config.toml
d_model = 96
n_kv_head = 3
head_dim = 32
d_mlp = 384
bias = "all"
init = "normal"
init_std_up = 0.051
init_std_down = 0.0109
beta1 = 0.95
grad_clip = 1.0
warmup_steps = 200
decay_fraction = 0.457
decay_shape = "pow"
dataset = "wikipedia_en"
Each number is 500 + 50 x the weight over its row's rms, rounded and kept within 0 to 999. Layers, rows and columns count from 0. Numbers have three digits each. The size before them is the row's rms in percent of the matrix's.

# layer 7 MLP up, 384x96, rms 0.303, rows 120-264, columns 0-95
091:446473457493569497507456534455523494415443541473536581480489492446456512629502443502545435574417501542608415478527400492545564510468438508575572553492605432497556467573505473536448561487493609577505431472466548476510488496574511481602438540513556449521514473509475483474525444526444488548
103:448451581403445563590478481502424480547430499450534549507429437565570514422490469495673454452503542436467553499494563469537556488518430525569455521444505459510536444434491629537529548481529467511578484483534478488461441581492503504522572493535465502527539398509509555483462485467530428483
090:419513489463423509502449484521459466500486494500469539475444527488499486441500524486582541418482455499465514425486509444507476372534418439441566492471501544401423478412457562478563481505543489543552618468472493560385530602495489524559466489522425546427513572408525456572457417561509548515
092:597589471496523603516501490450547425519472500478533544426555496602456498459489457467489488470572572560544534442460381393539485453495482479486456529538467452430508444490477469476566547522424511455452501454551550501469436391510562508551471625378533500476484490476477418513492524433522543464
105:453487484558494572609423466485542556479485486571467472549482606525449524436499554533438457512397504463534557516489535498456500437476445551658474413472464485466435529523559497542506481524600492421494556555387443473518512573540530471474570448477545466463522494420512531533523423443521529428
082:506475590514502496565575477425554447477547484495576551425529567524502408466585442531458465491538451517518527460496534420475545534516473564597438538526571520457453465590451446481509528525384526513541508556468497627503499446534505465545461503514529618504508444476463512608482521585521394503
102:510482641532535549552413502501506484564488532561497568551481481463506426511495547471511511485504485490495479528488455473481523562414461524507477453546447469529546493529492597495486531486455584445564538621574382502376470480466496472512467531496465415500565459363561483547473550422420577465
102:498444562441399501533490452506482377515452400550472439539479510513454527543436452554447467487586490498523478595486551508466518508506490426554502559395557523429486579412545486470580551455548474507514419513437516494485410466532536439511505476461569500569361475477468505500512408439538530489
105:475467474499503513495479491594465501451503510535494462480575447483471552508446515479479529424559595562452544429419473513598443479506476493419504476479508512522525478444545446468591413543513449542522430471516631497560455480430449538560599530461438525413546377438465490481499510415598563506
096:555515569454418546492414533484512494470594603560575507518499448536388460449459556512540483401484545476567490545523513539450481434466506551479485491520501447500443575460522457490533463507560587440471512546448387433475490531453483441549533603503473522597457573495553508610487547495533417512
100:583460582562594514496426499530561481460478433489535516429524433574535612538495448543582503538518524482502517454531495558554456512506373525464480523508517473447483508521554494507486473425528425432568509523582409540470577517434558457558441502415529435584538586526507600507456429508530503485
095:473425437533464462415474485528626455499449417527564493493397451557531495563479431532426598487495499475510459520595585461489401596478554434490494492524466482526553549483624531439513423468586509479475427465443480520553501500470511492527511472414531442538501476447417519513501520580551522509
075:578523568456501445405523367507583520488472510436457505469405567459493386443496513482489446452439465416566461515471539354435551524446520578461478531570504530445408477500462494466479457504467576542549484499483534516539541476543481518428496493497439547504420433479446460559455464486462495430
098:486492473475467475480482562495556492445595608547563438498450485481416458432431550630564543450463480460520542589570546491590494469466512569526493515527562470525456516441533468409508450481536574478478419438530487390468501550549381506490511541515481417421563516504504483499522557439521520566
098:532552450451533491479426537527532552479498525467551481507497441513489475461569414478579556476519420606481554520513537560599409454452417487515555480487505518584522490502535417529444475527535560488462522480563596405457506530481427537482540533493518483440667447472574512448567531531599507484
121:434499452471509541457431570562627516444485445576592471520481561521530478501558463539528460455416475501429529464484534497529476555560478438528534507517380480490475470473435468470443608454476409476535496547439493508465488592479517497466561474572514509524391483610465583548592549478479440520
105:522448485490546467520455462498436467574438560479491377589563504420535417619488489528408591475532565435461516482529493592472533508447531550529508570481517424504460508517501425516456455434459464463460426514545438501523384502433523436488523552538400497466431508529543566466582474536507511472
103:464495496429513596432491552425467466507538587545505465517384546501515530570538541513369485547458503425496460486461481604503488466602506451498437517615486536367507577448485531596532479492523423481491513530575497516512540541477514504521556532521494471462448373545476445465511423498483481526
117:484515516538514518519502435459444498563444507446565578505436501507489452476451541491490374563503540508381479452469474502505631499535511503634562421460483540489490520578488524388506460493478491362512482568402459575515508580478442448516472530506487455506533498551481586444535518547475448441
091:405439539499553498454519554535474395533451498526479520507571551369461499532533521428457463449561507545451499540613576515548584493396458470520457505420464552537505488582543546470459465570464466500484447580520421535535546502411498500525441497433524493494589583512521477540545467444553553428
108:439458536418554516487543503541516513541566496576504451537490457556531538537530433476513493413543572540497505415512354547491432550396409509513508466465467509516587464480465512488461427587550466453503500544434445455446496601529464524572378440505542520436492515548473477454457553433412508504
096:469548453523534524438491479512563464495523539521475625416435536453589498537493509564489531380544516436503491433506432549444536422554467540568418501490602558461491556450582534561503449592469496491592470528476538525522552478462427462525534523530424424480476494515517457522543495529507359439
094:538407479515475426514428508588504536551463499462502463437548500496522486567419461470580498508523541480520544595496528520399482472584452495565526513429448487402522566570574534445438508554526505500429411521541446536460541476444440517492458535461566484558419474562576544546604577502447445441
096:468538507567539496542505501559507496407517523450488505374540485553520536550469458513523564459511531489472457440480478438560552565452476515528510443539435589478475455493527483527636500517528551567464477482491369483504553359539429538357492578562566526460523470526476557438525513431514487461
100:562493448475550495491510539418533586426453460594539528396573417571554447555433455419584487572519486450467484447500436575495547525415445518506515523522488498484394552488496513518528420420460446466503522539549483469474503462467548491464463511409478547458474518524463570511461492464387433399
098:478442542482451484515576536466554443576467487451497503449464418536431526415590518478477503546476557524497344485493542493584567478478425384557398523448479563496405569545427468448476537483604518454533543527427456511479518564441523417519420519477548523480503543478501516458517510512489481562
083:485498551490430505463490471569568418458505463410516523402542507477553496509522523499444562528510560532539476431464581518482539469580504490461442416488433489498467538395504420423498478576494506589532477487457498497432561469422508396482617478561513434405527458413458437469561513501455489413
094:534606508455415505548486536518579432558522548575432549530484522517455449512469533461462494516502531446531434549409505463554510492464539436492569516599470466508492514501444591516445436563549380453592472596452432545484459533526503426383562510595525519457549445561507524477462485483470540468
100:477542553437464516498594473539445497419506499617554648519567461510486464515483597620485498485505543539426562544576508492490498487476497467500520412434531501499518494567452547425509520491440463567480442453535446571547512610548459432484524528453455572529555456540483560431503416521507501436
092:496590539507568558543390523448482528489529466422499496541516473552564444579502456486555517534388499448543518494481483464496535494529489440450507545589436427507549558461553512535471529555475642388489492488513426571465529559442452414533448541500445521512602395455509506573482514462526461454
109:532536394479553459501436466476473449538445490449565521457444517495503571574519436497408457477470550504601452498531525575510535435465478459476546399506502452457521558467513571509569498577598549423435490492501510513546466576499572516520562459485511506531552523471396398489631432474432506554
092:501555429460521489470485502465484489549523424556530552426488542600537530555428437502434557462470501455533571546517610508510473464367504435589535552464427490470450569547475528477517520476524393456597498452468489559465488537515519622513577548532470507428474507483546432406560472521438487540
110:493577524477499450462463630474528490460457417552512393490449547522500468500492472488523441529445533475474536576508460528532530569467472513420586562439537467517513460491447332542444568452479467453562535475538440519549494565584451478481593517480639498511441506534447527504492471412521490464
096:547474514449577510537482477563537454398520554565482399465554494608519550506571484544511490475451481398491542515528482543495592558460429465508452496479431462494441526447500481421450457507440472608441469573457585552532482512498535489506541467428548584515520498473633498430434516434548552547
097:429399489569438485505508569533517496467466461574610519430525372470567486433529507507576526468569521531459485504463508468553543523504445564511500439559509498444497523482558590551512506487520518424554491450548465514434460547463540549492461472603436522480466412523541427440510409384440453562
105:486465403556504450472484501526519542490513436402543523569484474472496515577487530517584578437558490493417484495514447582576577463475448521432523522536490484558550508472503559450481452452559537507578547586509507474452461471482521496553408572493415505439430538486352477545477453519579421406
111:515501469560422575524497557411493523426541485551501554507561466499515498533406450529484513533512443559510413476541539560432487552517506430554384439453456551550537505533582511501571466476575500488513403474502442517489534605431454614467512464513533519483607461424423549583544500539498465442
096:499635456554580516553450531483464451514451436588510532394440544486575431472506439491551513462452478538510433571535437413522526503485488466452369484576490561429529452540470491551559519462481481462471464508516383464508464541509536513512433465550444470466443481567427434508424501438509453441
108:456523525481542458539549603487534491418483501449489560544516439559523374398472432527437512600459500645468410479605553493505528526511479446540479423551497490478513474525450451472456503473486475498554437558541451496528481452512557427597518530540422467508485538512422564532418552471439499457
098:520528554579515487440435471502442486505512480515527521527498474457434505428529516497446554507539543515459485498487576503550428490508384446445503583533349515434430516468623443558502574621551587555458509511503556422519505526520429461477454613532471621502498480476492455487502475509525434513
103:548487511484477434553539510551441514534553549459456532400476440439450495505523437578475519473384577538490569546494499576513470477560492462567557504467475452472432578388552509485542359443540475529480459457522485429549517505544461432475566482490461505454572511582570494456533566484574503395
093:505384528545505549454430541434529453522592449474530495504606496476474596523527536580510511531446413530492479537614478461488609463550439535541584512544521538477388397452470492527419472547546479434497450582524393519524529499478518448475433494483560502543458544466488546583534501499536485481
092:529537489470506459456522527475497432420483497429550423529467538510378499604507514523554480415441404524428444507517438464604483497470489489457517483562537506546484517401505476403502570620499543528439463552515541543515442620477486557516526453504457410494482525565525563506533493565541601518
095:512487512526415540481494447459463433442390490494522534432621509572514442526471496532461558485493499555465516500531509487511542498543500487497415469498361480542490528477566467452537504520545447418459485486317484514516578540470639521497407485471488530538478561546558497558460488551592513456
102:495500540540421446563492532449453577508498484503478514542471430587507565410492488528452504437487550483407554486524482523503578403429519409501582464533478425451516582421467514538486560496484571537500452495422584445517606486510509560444514519432557484525616555481485474444553515548565578439
097:539501485476520474546536453435531443478506469497496424516502381529572609521471518546454530457570465529540568524428473578449511477510505457543550557446576473439493457448501558516489610477511535588482466572612569374518427493450493432539460572490523476492551558578444522488468514555591523542
104:458544535508489542615585495467459490545397436534502484450592525471465487494417488645528478448531474473512565565611431530540472474559443485545415365433476538470569464540471556451487436439499509479496562526531507525500443476561492525463497546492449578495537539522522510493499470614536490440
092:448464462517517468438401457496559512448520520593533495524496473541448475506505486515452508454571497583452450500643443518451501493509482570454530511495523525410519536444484394496583543493400471489595578568451415451391542518549488527475486496510519573535479472382543574469534531526511587528
106:513482491550490439511533442458510493479573522495537465534607544450561573427395456564506591545519506484479511473572456537549543436528537449470619571489525623443369523446555455533570495493538514507485445463433482608488536437459454480548407462509520507546517480526526484492535519496563551423
101:496526469513582490501527474547504443520493391479456515568454447529506563380502543533567437468499539522579470579481464486596431429573431382502502555485514553455470501493561611521476555561491486542555429559531483497471577520468480363485461523451545510524486529451449449544510459426424506538
091:458515530476493493423586541553419450469443499498548476377512567541475539397523494510427418451479495561489468445543549534502558512493463547526507578488551536479519482507392501467473535566531474591457459543478512409459564452533534466390446488415543405407459541557543478525466584547447487522
100:547480551538500602536452569536537518525432416555447465521523524511457510584537473484462453551415454445394442422459496502524553455535484407502475522510482526491541461476479537425529455571567565407490476453561424468560548483524517486573572458535581546478499500486563368424517434465481439442
085:464584492473505522527477503526460520489400413437573478486392349503515447474432491521472517493438523526473493506462508490429471545437410569492420452474594521506550510473497546495477458546436444410480595435414494581543448476500550523476485479492439501500519445523486471595525485648516506485
102:528518510503539530601466551545527488464542521500461427563529454444540563474406573517635458582494490568506452510485516478624599499485538505511493499527452456465511486558395554457483359468513541529465466470538566503474589472485486458571587488438502529608521531541491455427529491509510433468
103:485447467402511480546545458477519440457541596550504549497401474420458416409479470524570605500530570523515495465529500511527426475506422560444533425539536530410559534548482445499485522510493537471507479468513550591495564503544509632512551518514439427407506505411465524490587535568474535440
099:594410479400538511528510483476451347536511530518512518383518556506500534471431464520476575541482484515565443537558511518389467474573508491472525483480529607459442524460548495443568541568504523478388465448468486574525529528546452484544459482517482415478458461479547520573612545549463512450
097:515450505567459531566437510564428418490518472420497535519484535543484554549468440394474518552483468493534544508516477510393450499413594431477462497551485508505520511509420427437613471551498544492447499567595495489455513531410449518577481450499499564415524586546413426554517506491473578568
102:481547491400514472499495575430553486497508475453478658408524490514481559505479503478530565556528462530409447474461427430518425515512505584549491497507538520467493480550459498352526559472553604469430454486522551546539504524479551411453553521505445512540555460569509479489471521365468432502
097:409576487567499584522514504463533546412421463529507489472445457545464469556522469512436435506566492485499446492498444450496430511545592446599503387468509516605571455543368488468544495436497493520475534544426482433499468547428508450499533571571535454453440507519520518563515536468563606473
106:475468402511480442483500523436496539429537536569454479495502471486487503541520471566536390473601562428428446476500495478539469586444483541558555586487508447500482561494463372593521463516425464468480424525498494501478542469492490462469584567470465501425567509476511470489513657468588433561
106:382469443485528462531473599521532538423440448433486484485470517549416537552448521497535550438483505610516586515512530443530468479447452484494499485512549464497417587521456422513456545508450570611463457542632504534462492488538442607497461487502482472462413523463440417527500460543466588510
091:439521535464521527495545428489594460450511466498521545520546459515505561528549474599462512553409403527531447528441535481493461539507445526550463550559417451493523553556393473526475602517520553507428435420517535544520523534509467507503386585423486542604443485501494488611474584544444516444
098:476497552547467620485465536423571581405487403534477469511377475542450594490374506484600472478508483535571490506509515480477531430509492590497464552498437477515509572503488505620529497420500537495507467474507454515507519485461484541494472488544513546408460519379567431548475581532482540457
108:524400520524421570575481442412464480398502470432475541524479490550512570532500475525368533554497571554395572541553566478530548556470468519468533538578488476571520441493456535441401491498527531489417583579476468568567496479445494579521489563442462534471531481488498435497486497490476532407
116:425466539521514513475460530548507455581422484593586476455600535525580560483505555599502555489490519498514435502507449496479533476488520410546566506580473504433471545480470494511427659443529375510497527456567509491437481546421483503551572539489436449469549465448502503507490543449501411579
111:406576483427515585587460448471429503496497486379478454587538632503602536426514520478476541479512463492503538491506469579522565561448427506508493596434486523502570510429583403450487482515603516519456609520485506492442449524455481474558475517525496467479506441449453527521510501451525437491
103:520485510428514543563481522461593471403430488497531563555516475565529425479523424575458578566346529542494497444478517495528514533405568430512391464584559477483462497545558462526462528398539543529513452565464461448512492553482518518497505563472505523546540456556445615445496475430473495518
096:434477438610503486477462480483487480458552512525460425458593532532482451587493470475554526463451495463498487558498531515568480449466541513485538418520553402456458502561489495590483591563430479475526585473597472543513506565536478447457496617497475409432587461496458373519586502504554527457
092:463582470500445557523389458555533552478502452526484474545501445414590436499370518582540451571512515547473516478501408417444477572501446409528490512555500542505466500530564466436543475442428526546569380475540538512473465498435574465507457542503413569491518466455476497475564435448463503464
114:505431451435530449553532551538576512508437436476559505406384409454457431510475474521536570506506528490584429521562467563537449532470467557469472490463442547511468529539594565550523518481512421484459532505495492604465552627489582450532572482524480556433469567433463559497450536489483479577
102:586603500510541506550566529509413445573452558452523509517482529482430539461543487552419464589514548428455456506524431542478501408473450529534544555519488455552522517531459543524540441539531535498407458480541467558360453530490540437503586531516409540526534573534517484587580459487565475420
090:513558477600449535471492550470644507387472550503595583497418601564427587495518368454556463505417449444507464533501531450543516490477434475542513577492507501469552534481534495485524504512489464586476483472492434516449480564478535534433513503478473400498484533462509447567409458528521549478
093:541499577513537537490427529507514432478552418567560422509553556512477537479437525502432460507486564499490458476552535487525501456320470602553577521515481457455436452439532544480383439502483497556524436374436482448516465542498485517536541553487545582424535565469543518554553506518497535455
092:450478516546497506561578481512394486508465478540510423559504579495489413484453433528472537464546470542633446513491441538589483514517521487379512536546487483505432569526428536431494511501531517566462592500551504403522466574535589437535455589411539551433441573465545484501543530481443509529
096:547483510512463581472468435542592446442447421515481487474413517375499533512443513565584505504410486504534452406530487603603416535527539444472547460536460572540492543483488415460465525494484547551500483521507498527480515612482539456439581530492502390502518443466490584532504437433515518559
100:504544530530439550502461478468453459501533488531490470462499562656440483559457527431617474521471522482527567557487509503516489432567619451588566452514517509451580583516475571462497455491476489494502544597474490510467534482569504474464442554465602511438484522506627463459493517496601523408
107:468534492519486520601446609522447408539495534516475535470433607482482526559433567500516528523497556529568529528461485534497482484453459457531460539429483516471399492489444455504457516487377491464415502562390597387487462523423504472510522573548497598529454542488501568431551438477573487482
105:545483467501541445500481507457546498437481478565517415496589505533560454516414486488564483494449515546527385396516514508512555400513455439494501599527492555559485445495445546412494424482572433437528489545577464433531539433507519472480449579444540577528512506491592510539512602513627476507
103:495415424564447454525539448479549482444501424402507510545566489556514518442403525531485575415457493486524498478613464444551493537498495528405614545563457524497483542547569430425571448504528472492485550535417492467533517583471529541597566514417546446564492525509467549453513435547544479494
086:506520553537557489523470424525438580509504562511567541483513451563553513505465471560493489445578514390542449485464440422531539630474498602563448435525511503385501555448454569562597545447476554461564502431515417487527492528467572547538444554522478451535513510523477455417587503534526538507
105:527429458568578533417502500433595529507411359514528430437396564577483498563474436456503488410435443548590541595470470512514481530505429459420491486526478481536398445533531463551501516466475491496527487506475498545373489562492497529499515514586558529504510407482502494509530508502435537490
101:431497533539411449519502460550490523497534509558476436484443503576521500547531564586541493430517506379468524551546480529519506464461466438546550401542461454440560509584469404506421565629492521520565462504464466437552487555511426517500574511418483515413504554449413507563497547483415447506
108:537465531471536593503605427525521486538523476532452552462541461520450469609410410505478550528540555483557553534574529610454537574481566467424505595456455535447435485479519454488495498580484432460475537535543634527487417500521537418521533475428488535463503520556510446512557473426509460445
104:538424526469559544459469531580509448512466527533482435457575392488461572386411543571540587459499481509425539470491478494577459547462489460544464497546495439550553518548518532468518425441530464465496423514500563612427438498454468542424473544593552575558477428437550475465526555475472526465
095:509544521547536518530483468552545464391527469544496644454461475549552447513502452437503457493503548421454422527566399542487513574533472485481532602513526497490563485578529449578471471512394458439582492552505563535506498552491562457518443449477385563560499555488509577502431420509442489472
106:521494427443368491538415528503510506514439568445499510527579513496477439519535498583533439501410500551523487470559489545585426500566478457474378489596419482565505514499526420539440486523494515396508514495542397542460623495491490514465505561427486498505553568537538485584537471536581511498
104:499470476473513508477423531455568477462535572513473519449433411544494539600479436500428482449564535456532361480535538516513473524510457485556485435561444545469515564471517386566607493480432506558434526560436455471534451475551467497543574443511452402545467550562585529496551501479608505496
121:499469564479548401558534485509468495424493518517545411490493503396603517574435485516472457426562435508485454567512515531535500572402458481500507475479517528588450543458539520629473516514497522518402483538507442434415442509516444517526502510463416500500475478578500421501603551442623513524
096:477443509500590538454439548519469529468450440498485468503509457510417503459483519542477496469495447499455488562431420491495587508518428422494488564505530474584435548514449627504486443573551510398386489483509468523487590428453570430563485530601519560452587490382557519474469532448466502516
093:502543506444603454480515524513481493468490509554434562459445494406481429521504528574504535501500483459482522612559474546467504507454507449492562500422547479634538437528388486483413487518460497522409514609446518449486356576506466560492544575487432512399531499489503495555534553481528529445
101:455463479464449501554571484453603550468562497476506453563466441488548379505502574508441562505424502498467440579437520532568507524485475565495491505442490425572543489511478559533569516453524482572462522473450513495411437567472473501619571544552514476493507409454599506419411499574468448445
102:483504518566600527501476516504489507484523488456515470563498497515538517429458436517480593463425459605499490575469447569517453491456488552563422476540514594411526491449513509464640508428474528483336443475507512429437525573531519510489449559584541472543517611558473496525483434484487441521
095:533443564623496449604468499568433495483497538511568466471531539499455486421566486512459498502475547583483473470461598535488516527505428499473456487541460489527572556493529560446356460526557507410538419452483489613463501533512394558449505511452521533507598438508489498516509436480600551466
099:557376544442505527480510494511582436477471510512524573524488432563467547411478481546440570424441512511574486556398527461520403478507554494499562551462411520550486524407534564515509446590505517558459510479486425459571464539489528591524523444483547559549506437513449556421502529408582499490
110:496598429516540398589406395494487472537512509532547490481466531533601491435476560536496556511484550506431557464541530550535466437483541565402466589426470534516433581452449505540449419557543515463538435526570517503504558510451487516476517495495452529515459487457434485421494466551493454359
092:530460432515549520461425535413441587504467481496515497440522430449531459494472532591448469495457503489486524529521546568572595483454456542549557333455603477528485468424447507529514457507569417428494549531612541588539511481540540528480492517492539429400512498506472432485416519502522499457
096:477493455451435571518451484537544497424531554480538441410532591492548508554433499513431455498474498469468481547419512511479633407508516443624472582496577463455485455447568487400593449489562542530409520550481440485496579502458435500576532453508520519531479524508448522468591573492497511494
081:513550484476474531520553467555490523583558497514518515497388560586653462514496530547551525491486454602575524537512493436409630486551474569481498470446484484545496541520544452603521452467524491595462491550410521564528552540485581551511513541449553529501556447511450525558521465410511556471
103:507468453432482493472502620547544456478555418535564544542556587430459582445404473547489537502520557553584486548449442574562436523470501491434496459452493430583441553506473500442527439504509515518512450517445477523552528502471517457492432416524499628510461453522500562501526499531388385495
091:458620511484558510496526496562582483533491516484507458402421443531507453579541493535529568524451483558509426496474525511498479532643517517586491416514508537536497577441541433482515494591502472570578537494528474509493411497617412455444545525484435470488596420435530543494502509421463458507
098:461503533498510480547470518410426429534513427370494458476472516479581515518534474525492552575451537471487477535531539485560482569551492569506494457528417534413531452457551526521546616422492544548528524540489453521440473457529588460551484580500439494354516517518400440446427492537492434426
099:556452543501499548494395529538454436513569466593493482453443476436551544506409491548489486504487540531519413518535571460527518453538409427470481522444463530501532575472481560485547536627526472547372546475426449499565474458453526596495535500554503519562480533580551402503412470504414491507
096:502465462479678552461498576427471444478490467526504458476522535407629386549494533513484467585413490556598478478460371508477531498540559452549518473486522557551411450477432556482537450472465487535432412467541478481462542477559507483540437542454514507521505478487497503530505493539521514419
094:491444430489431455533495508545534488443587546425484451612521523420484500553445431537557511489612425496455404507611551547431457487499534498599468455522534510406453498528458416456458508501532550457470485559461530497445442504470536458546499511446500480499586498492534387545487543497387474551
100:534464533536443481514448523535515422511537417537498602583467485512492558473507518397382506491490468465510513472457505548514508524530457489460532521529388442411386587359600486434378521560526510512515479451481521525623567523493523500478456493510506496473501470518528446439509450570473447469
106:466473552509545534502518501504532472534512496479500572509475461518523491532537519462377497523444464531592361551556477521471514425399481585500544591493536534508457483450571483490532461418579572475420415515525496555418476430491448487497420469551459555438540514506464582473637570548517548469
102:580530466535550585476556535509517507542573528462577511530592459502452571584423405505535502512524605572578456512444415475451539487565487471461471475509506423565483424428463457473536433561563472477512501486450524527464464511497465432568495495484557572452518510511519470399430428630523460496
110:454578445488519439520481491462435452530424502488519469451465527455486588447416587549420521492590492482484559516484470556475460570458514548497472501389463421515483555433561472540527513461599482558582530535578462548486469498472438464439543565543437459526448462422447468621445553488477568440
098:584435444453457406537466513562546479469436507474521511583501500532473544449465551552551491529373459539445392528515472563515455503450537468430503535536503492483499505508473532500433619472499513626498506614555506413527501474521465487511426508422592555457531519461496558460459521407587503561
098:518545527518535653537575522621597515501454526592510580549440460466573516509512412551521596471453588477422487429516482554508515590483593516445522580480489543435504523534523549489465469476532469563468548489487426538574460447497517518425568534541438482511437465511519521531505489408489513490
108:474468448548562459470431438517524576464511549481515520522525430523523556605515430493549519531494505485498418429489435523428508436450418556445517486407500435462471574522486378657491511529492539448509472491531442443532496593404427478445467510468507526538559448571594521491563507500492464537
105:504506580518534527550499481405605499495488491448462448483574588392462498523458524514505501437453565428491480618546500522467577387545411472532457387469463509532415546524575523467536476537536500539461460526583456532462470502512492524398489555453488456528595421523545472567453558518541520491
098:478420468457516522557567525440529461511522510478448481483530548509425602521474434427437566449531552572424556489527559480460468572465551478622455535478531534554518545508430554495579489542494531558605447521444511585571449504567503483499512520484474501516465467464482406590485419518488502353
096:403483493489485467532519454511543608426497497474579461471475463585497446468499416421487500586570448498454465515494473547515468559596516489445497551548533473567511556495541553430614486587472413494396558580595511434418495525493545532603486524476475557456519528446456514477493500537431487448
102:479578472465489515477435524374530513485515450445445533583437453480500535569409585471478477465434550474560441472523464521558525523515498576488539413561441461556453545536492516553494553579506476583510482496482543417529423573540509499421533465443503381449423563519412455512532402546462496511
103:511506455386559480505469518550546585468402507536488415430453503474485527450504431486445554569561433448480502525565493541563419530513568591503477525381536421507474498431534490499563562534434479504511474553410620460519497548502500522555494515505501472424491498632507571476483485481409499553
100:446541460643389507460538552531416502405429465553523575501475436514455459581461500492509568490483483439452520506541464587514436399520505500477502508562394550535494473441487576442459447526451505484440479446491466487440556517520550532494497593436433501460481445458444477588552499405518466487
100:445360476546488515425538513478456527494457542563601592543441442517464530527415491583490479417579429460536569481540474469490515498434528563512491466468542505513578527542490455479458506479529399472505486558492532597519527420582510492539455611586513417495556562478488447453525465410520518485
107:495520410439504472525454491459524462498420515484492554550520483550508460538481507508508502452484560543355453394467522501488528358494453540585449501435491529414528491501475445465476522529411584465488482463500460468449433553527586629466582607493515454502518483535461542621540479493500451533
108:408595391502497536605564531509449421498416523495503551477492486494465501505494581456501510524403552493432546405448357497484530525514508442547475498507544546461524532530501450533535480518517421410582488454501492374506510511568484474497548578512523511481513552502430498531521427432613445514
101:554559482522504477578466417577503465478526507455525478598490539484492493533513495498458558483550610441532471537588345642451534479492524470466506418597463523481553520520498519484456502451403495527483534483551549550464506467464460432530462512482587519486580399531447444452492578467544514424
089:442524435530386543580457455531520594517462531521529528588545538503519454345507554499540518513530516576511506499418498491484535536509471516536570531506432474544526561561521528437527513480481446428499535453531494519537398540477545494430564524379512468528439379494470556488595516558553455577
096:473470469439479570574473517576518432494436471494513533466548534535531470616508473588453509521466585402396530427429448512396465459417501447474459591528446469570524495502451528556482437517453444511443405457450515498565443494453579449530499479467441565453506549546529531499571525518595496509
100:513470422403613549423528512467548520435623564490530517411506454567523516443463485458513555554438461500468547615524470566475512545533564527499479484500578552406412471509515471479481510499480437564476492480462527603427441487466488458521537523477440337464460462496535452523505500516460544481
104:461551497547573559502506413527524492388512461546537515565555465455494449486483499473530505506493410593484488526479551487446510499420573450511553545372557454528456554463554479529430572540538482528429466608470425505451507570407557410431496475487521503481439446495592466482494578503588510445
102:485421454452602467538511591535485556428544506540507498484435438569587564589583438483380549452544501475502559510422454499475508463463506514423447498526542499562530585445503465402545490573510460421475513510514420542473503517498513454460379569440445488516514522500469514564513533483431458419
095:535477424511504477517650500550458481504492426494526519453560585479467476589568515508523534403549467517482475517450542457593487514493523451576504517391488423401425513477480459537507618555478449502466425546448493533495461588544436463477471501514555443481436509497470526389522410553434526493
103:437505558455493465472496613441494477510461541544549454542416459512511445469582525488519543524457482515466450440555513449552497577447494452553514453477393529533478486441568371509475466488513485360494494518556466480551544569521415542462505516541552457466519556435397439621594495505507501444
096:450525504418592471583494430595568477460522464431481411457523509540560557425469531476436549592524522459418547502567472524577478478502492453492480478416471472557509546605515493518546447497528483518423511524507466451467497510405601447497551448471513476429525439509378481533542486534547571409
097:517500544512491563573464475419512402430495468455527473551511554506537512526530492560450474480481477516522508497487460456545488628566545563561527448439437575512499540517459598497507420461461507376579501401450489352422437516467481501510584548524462550479531508467561457548512433431514569485
096:432467459558453383445502463466536599458517509522497486458524571499548449527509458457432576515482439537560408483562477430503428517572480540550545430528500534390413598560457436554606464470469520462492464515448502526500537544550584491490429485466507527475481402530566499492548423590500489497
106:478487477525606525480475483457456456493553512537487401509529393490628514479577509514547539459483491583494520430514499540463434438394480552447490422591444509484513452527494554581528464588533505420524484528447446479454544521453344441511528572488473587490520427527528560460497500466545461475
107:406411527504524507505531485467603517507521482539614532428565568613542506458539446511548494547573407495531530525468439476516532530455408432527525479587504412486509582469428486505478593504533541386438479552492586508554507441474482537506441486555478501500533448558539573465505540532599500497
101:615512524485457496484549487479539520465449514553561489479469481552508471505460465572386601485500524484536457496552480554421506520454580538577533458440490458569494578451447431392455554489493485506480530548415535469473422468407605551409583482505515447529479566526564561584493499558537434480
109:487434419497573502554473548525534465487547492508546410552549463558590505557529489501427457543507455475472461415512439507527400500542457545570500405553555426391486534444537526521584541525411518524473478470518480446487488543572475499605472522529533550501437365545566451502507535455481589551
105:592480514536429397514419514546615478513458510521529546522542452500472610568538469527468509495472478560488469425537498489541445591392370517559481487518430552477456421505580460495481513489530518468453393439463468486433477608465478524463549511497550492494518465583509477610519435540506492504
102:469531491503586472488554476551492420514456539433437580501460436522526446448538555489524532520533395460512523548490444557524612527546452551465501524471573456512428552492506554413507539560533550500359522457481456444519520476470482532394605515612500471429572556533495433433565446517496497477
105:523459531399542532506495445465516440413485536476496489481578467517491569538506508606606549495481492491515445480398533457464534563589484567559509535500517612504515502527467456486416406533523516451427474529448569487545482480573453497504526526344576433519469540548500505465609580515483455507
093:469527549391559565518497559586495427554448472385546546498487436558454555478490513509593440507487501565423454496545514515497456519510546563422513437518482487447465578560574603523531483521469519556498517454548476460505507516479423471424521539515559547589542446521518413628529446586477481459
089:448516456454489554558450518503490506508573480428506549439501554473455528537453449490522499541585427502524568530514365569539442391465497518519536538530433524498545484586519419436520392517424549525401534560481535494440439458505427483510435542449506459477417491520565524565592466541470498599
096:461441521550553494451515528494519495384423458501521447504455552601458545536544461466458458498559482585480437392486553523622517507628501468494520472458521460401488457509558499584466498585495397454502466535527518543518539468474537373521487521473489543473408532560487533492468450454523550414
091:421491460504520483517430581488558471476469481562487392509441524442585419572545471537444514469480434436600453439496467481483455540525572554486448573496480497483504549505569398524460464428598530503528485460553524502442438477551540483457372488409520536525494551554514487604473561456512435443
095:484472595448499478509523445577496436573573477618567434443536387490467578450510522492514469447494537469511460518497447483474412495487453540436533530475480472604470530511597488476493539521519612488529378523411478509494499515445423508542446543490402457565493570527455419501529484577542543519
089:393569520497561501538470506532508565468421447532421566547557550548531524537394457546487485474542473488513468511493484540512450577446407547458481519475444479414520477491493554456425435481544408434531601473402537483563501457518538516492529571496568442549558435455413515485544457488449626517
096:561476462489427591499494479494614559463427551505532487517514429455468519482536468532412472443500449596529462607582476451513529484529517586494487516427519474476448528502606511424578499541623475488413501503458588487435565566446540505515512465404478543530571476494585462431485472501520458515